{
  "num_hidden_layers": 11,
  "hidden_size": 192,
  "num_attention_heads": 3,
  "num_key_value_heads": 1,
  "head_dim": 64,
  "intermediate_size": 384,
  "vocab_size": 2117,
  "hidden_act": "swiglu",
  "norm": "rmsnorm",
  "norm_place": "pre",
  "norm_eps": 1e-05,
  "positions": "rope",
  "rope_theta": 36900.0,
  "rope_fraction": 1.0,
  "qk_norm": true,
  "attn_scale": 0.203,
  "bias": "none",
  "tie_word_embeddings": "early",
  "parallel_block": false,
  "extras": ["short convolutions", "capped logits"],
  "init": "uniform",
  "init_std_qkv": 0.0361,
  "init_std_o": 0.00768,
  "init_std_up": 0.0361,
  "init_std_down": 0.00768,
  "optimizer": "adam_variant",
  "learning_rate": 0.00222,
  "lr_mult_up": 1.42,
  "beta1": 0.95,
  "beta2": 0.98,
  "lr_head": 0.0177,
  "max_grad_norm": 2.0,
  "warmup_steps": 265,
  "schedule": "wsd",
  "decay_fraction": 0.821,
  "decay_shape": "linear",
  "final_lr_fraction": 0.0,
  "batch_tokens": 65536,
  "max_seq_len": 256,
  "doc_mask": true,
  "train_tokens": 309300000,
  "max_steps": 4720,
  "dataset": "wikipedia_en"
}
Each number is 500 + 40 x the weight over its row's rms, rounded and kept within 0 to 999. Layers, rows and columns count from 0. Numbers have three digits each. The size before them is the row's rms in percent of the matrix's.

# layer 7 attention value, 64x192, rms 0.0752, rows 0-63, columns 0-63
101:507457490535481502449475540537548476447498457511510559493510539518373524514419490508419600490508498448496540449465531468515502471482455515443534501428509453516526482527515480472546491500551572
101:520537529478490527528541548516511546447465557472496522473385481497487456426561443530455485488456534497519484546478490490525528423496523498446514468570465468547500498531525404525490501414525495
100:474471564397476437531504475471523554493419467493496482540475566531427492529550484478481513404477489438499526502404499506499414486504572528565521525500563523501533477506480487563544512536480547
105:509483556478506519554451493474459487522488540482503449485524512529424475468433511526445463535534473484455551527441512482559553485507504490518540486505509529509525532509518493477531476521469439
100:526502508436535537489570517469483495475469491443551507525515521505452501457483537498519518546504483514449444427541497501457508494487569489439563541528501484437509559670495538535436524505462447
107:452486538514461515480509464447465489524531487496478501478466461473491529521548496518571546506496510479483513525484511501524542573449482542498530512491508552548533461521532437454528518521524529
101:479511476487530518493497487480520492474464467478486527548465482487449508493469478542589542486498505510472506479475522502544440539474423446528550467514469569431540462520525457533464493538436541
101:538515514518478465534478395568455489504490530526528482499531555529482467447431474500528479527527528546500451536517527494466536439501511510543464481563538429446489485502513461558586450499480536
098:493439497593448542486509532472490545533499495542441564484449481471539526552500571491550529465505490495511546443426492483579539512504513486515526466468521486444464543488487565466463470490544567
100:544479458436521496468484535480548454555475509497585540486535508520454482477554501517564512477447493512509552446525480531457474520534491516439442540494481536497471521466407483448491527507506503
108:513514521560515517535491493455481492455513514499517421485492478516442496538542548446497531512420509468532584448582474600489569512550487570493422509503489482526451459504442490515441456519471428
098:491486545508488549495620414549466500573434483522527481489536518520521459503554513536547502496523520523526473533571499492521562501518557542551584451506558475456457537519492494573551456499502493
092:494483507470518437455550533583492548472476450574524487516514507516489504439491529471439447454557485473465549491528477497513491603466534477569564519523528503497540560453565569457399504484536538
095:492502543485532461487428488566489526500536478557497545487417463503519445484434506492460448579461490444480564447585467492522521506490565475560551499438515466554527509543569511486570516488540546
094:478515492542528464585522523467513524561537521517488491463473482537546500458494507504486517417506499499501514518522539547462480485430453527583467504517418522573504505511579550585501485531565446
103:483514520461533438483530571495441506543556529490498514474568501463594455563439492491429511529533517458500539474576491449526468460509576488531479507448453423531511450532504560545476512529495506
097:466510431437474424447514458480516459431515468586453473520452473487528538474491505470464521420520500397487454527514444539520501506489442517531563480519536544505451556560501506499533481511514519
103:502559499544476540534513459577390530500525556530507519477479508497423477513534498534515503500555529545490450466505507513418554521499560504458513480491519566518536533489489453447531523453516536
098:497546576520476501561479483513524428534593510544524539515513534523429550443436528559543479552468499556442513482527439465464542587540527517559517484438473515484512568534529476460545553517511447
101:484499461548469496505487476534486548523498579542488474484504493490524585423523482478469424510510502444525456451493421433418481568489458468492499508467554537470558531553555422516515515521420517
104:493502523487515521476557528444534458454478512513519483533443508476457423458445492512482430480544513532537555510538414494533480535576559493469502501480494506531538489443500479476434513566474526
104:518542529477504534505574433434478545440532551500480425524569557511481485512570513469428455404481480547528578485401500526440549489465596481530541507462502504532526572570510437447531510407488470
097:510455490520573569428516444450509549520439508543499507442519471488415525457461513500543496498446527455439449572521457464493493487481428485508433456512492505490546462592474470495516499552498531
096:503540450507488470545496454455470498458504548518471566514516392469516573603453534517468469480501516536463451501531474606499536498525528444490492529475543562531462512526466373513503484484526466
101:505487574516454460528553433441553468519548502403441583506525528483508558472523511430467501536519496522547432516514511570460542520558539472463449536442482501441528495469570501509468478574490539
103:505488502547502491495481474446513510463610495481467453524481489510435565470580434421451485543457485459539482467427481552517513551556417513512500498511500467426477445538541457459455533561550494
101:507489505437508515446509474431474528449540524506479435526484478491550495498503575516492486504497460551537518577593508455449429494567452527548591474533490538480542477557437570513481477509491505
103:531497475532520495528533416467520479471493524502477499505489452511524547522502447495484447458526526464508480538465509412528448555505521470552492482445461449501544504501495491471524520431557523
102:532547461594512584471525565435469512511571468469510504499495460522519499457546481519571516540447510477558504523512471490524512532498492544493557500517452564572484482540524464471486522509549464
098:461519534459486422475467527434502494526464456437515500491474511455547542474489496530451476564555461554547553517458423509516462534477490461419482488427442525438510494457467495533516441506464477
100:483502512462496475448515473453582452461569540499544503507524581469468489463391522485506529497547485491480552436505470527529526450492530504531482506498529407470490462557530570574447474491565486
110:508450535458489448545501468528536502563521472496494535528488524507530460587547430565529485479469507490477442590479574550538454541490439502538485481534500460497476440425506510535562482532479511
093:490504534486513496493494496503463466532538558478459521466529468506508472515486454558501527539503481519493521549557515413490548479546460460476480517508500441560487474436562499491492522559499534
109:471482537508518495469440471581456529546501523560565490479506475476503503555454464567528482520479488543518430466482494529493501546556469491486475476496585466460492545477455499549529552499591540
101:495442507440495489538506515515509445515477502439507504507439560518507521550576546474527520550460531482471509534504544445512426508528448506535510513516439494502485414434547479515487526416497483
100:520452526521479470518546465520415440534499481481513456477509447509531490485369482550528452601524492530465462506485431470445385470435495495523478553450548510457548490573437588592532487541557542
091:499484532585449485500497518481547519481387487482551505517470468478561483542473478452544511496515482407521537504508510452470529402479582539467532514525552452469467485464493544540548445448513554
093:510485511486514467463503520456479448487485509521492502528527520520518457518533468540490504514475482528440449499471467553507471588469408458502454470484559411550527545506432516472498465462561511
097:502515545479507451489569438464456562477406520504515557484578469534510451490505492523489436462492478504465543551546515475569434508440435496472552504486444468501466510565527578550436548517534484
114:503434515460505438450476506482514529534529460477438443466485528492502490560551441439496532506504507443514468486549496495536428478469570469501489464525554426559508578547524534501550435476553491
100:510490494492515437492477519463519490509504520521526528466504452482498531481570490467591474571470504485480507462545471479506606396557456547468467449521445388557546474547535520498544434457479544
095:469461478490548490551490422485536437551535484496536484438471493487462566553444472473518486463457519551595460563588561467450553415468533523503532497451567511489475490476485562478468526454446481
095:494477444515525412529477506544518480513486473560479455548520511511567502541453509482490421443484527473486512559476483460574441439488413529552483530554580513482489478527481429551567509510569579
104:506494575481481523518538516552555504468508504535526409537509581523508539579522540474537519465505496548597489503487497512468478462518494487478500547527520446422560498518502499453399450423509575
104:490519486474493507497569490466491484550518501430503539503510543472502482491454521452598514529510491463466477514459507450539547555548410495485522540509553456433532454443534545448481498544533503
108:532492489535531440542553507465513532537483507538462456439503443511492546532538472469531497488514485472491523514538515444559422434503524492475499546501480458492457412569561456409463447476485481
092:472480493528554412509603505505483528489454492461494492468409506504450462458477500439526393507534528470510515638479621514459495391485453487518471528495474490505500521506499520453575522543534539
095:499493503454550542543560535493558521499461469458487565464486521476523463475453569467528453553485489547430482449506488472476518514522492539532474490513534517468505512481472449499563432545541454
106:488432563545492417550456431542429519510430505530554463537537459487423575479468544435533451561486468482575540497471517542544487538396489552425533505489495513470448486544465522507455485466516456
093:526456555478537476518512592506539531433490481439483513516517475510529522464515495526594488555517521520558539459561506541435584479513504475466451474494616490417507561522499474506462489462536496
088:530516499527503443466473453506495532521581475442446477518471555518489482554512505542485521550514485455515486492422520526520504455527502498517493539468497532468461496474541450480470454574458593
093:482466514495482492477479586442448496510482448542551457489453534482509541441491531432454477443540527545615460490478505513568499467482521481511529496474570406515426474516503506549550473483482478
105:515554492480508462552499471516532485512555495523552463525537457470432477524518497499464428574538512560508481460454521404505555490491514435520498483501574501450543473503466523505466505545420464
097:528494462501537496577446538508506410503517494490507488527510551514456500498514474568555514509489529423583548508439508527532545400500474472499491494431524503484451443504496509506542494606470437
100:495457487503503522521484477601463515492539528454493471512556476511569524558476539481503465491497508450547442551522429535552490463445541507493498480442505472584516451512556416408509525512462454
104:497504475493520465461477463577461487549451425513505532477533581512446460462474507548508606472467481408579545490516481537605495544467485489472513515498482510627521524520473477552596457547468510
104:486518513470523474557485460563454465443480430500531480523501498502510452543580575496472493483497505608494484506539519503467565432407497500472501495517508493477443450521505527493388520446477536
105:498452507552533588510458420519490534478465479478485530492460464522490525464509401523465427483448490567478523536440605533485572421546500460552487537470505542511429492542532533516504491478471495
101:531467525536529452487567491523508529524505444449470508490533463515476525520520542490487483506541488489470552525485555586549494530490542479597516480480507481560450516477494520540552486480604545
100:497430473537552555574483492545512476492433539486517523511513479500548481426505413507531468535507485583403432481493551543463420481557381497501465535548571440465522486492453514468489521497472525
094:511470496496436590456571486546548498503504533578465498555418500470467465473518512536529438481465526544524507512461436562486496449493508461563448522579531535569447484525482525482511579531473520
100:546466508480549516505525530482561480492535489548475531488443489528457434543443473482506480398525487438506488431466524423470485462519501484513475446512612459491553463558545617506490521484483568
095:493485557503514473482492475495476469524543553513496465504525502468521513479457542507570534569464509504472493451538518471530491490458563482503426481544573512490527539474453464556435494550527534
095:483478515468496479521507459514499472498499476548466523471529510505525428505458523499530482418467482414520507503527453473538541547477473457409506505524520427407492504518546606507444480431577543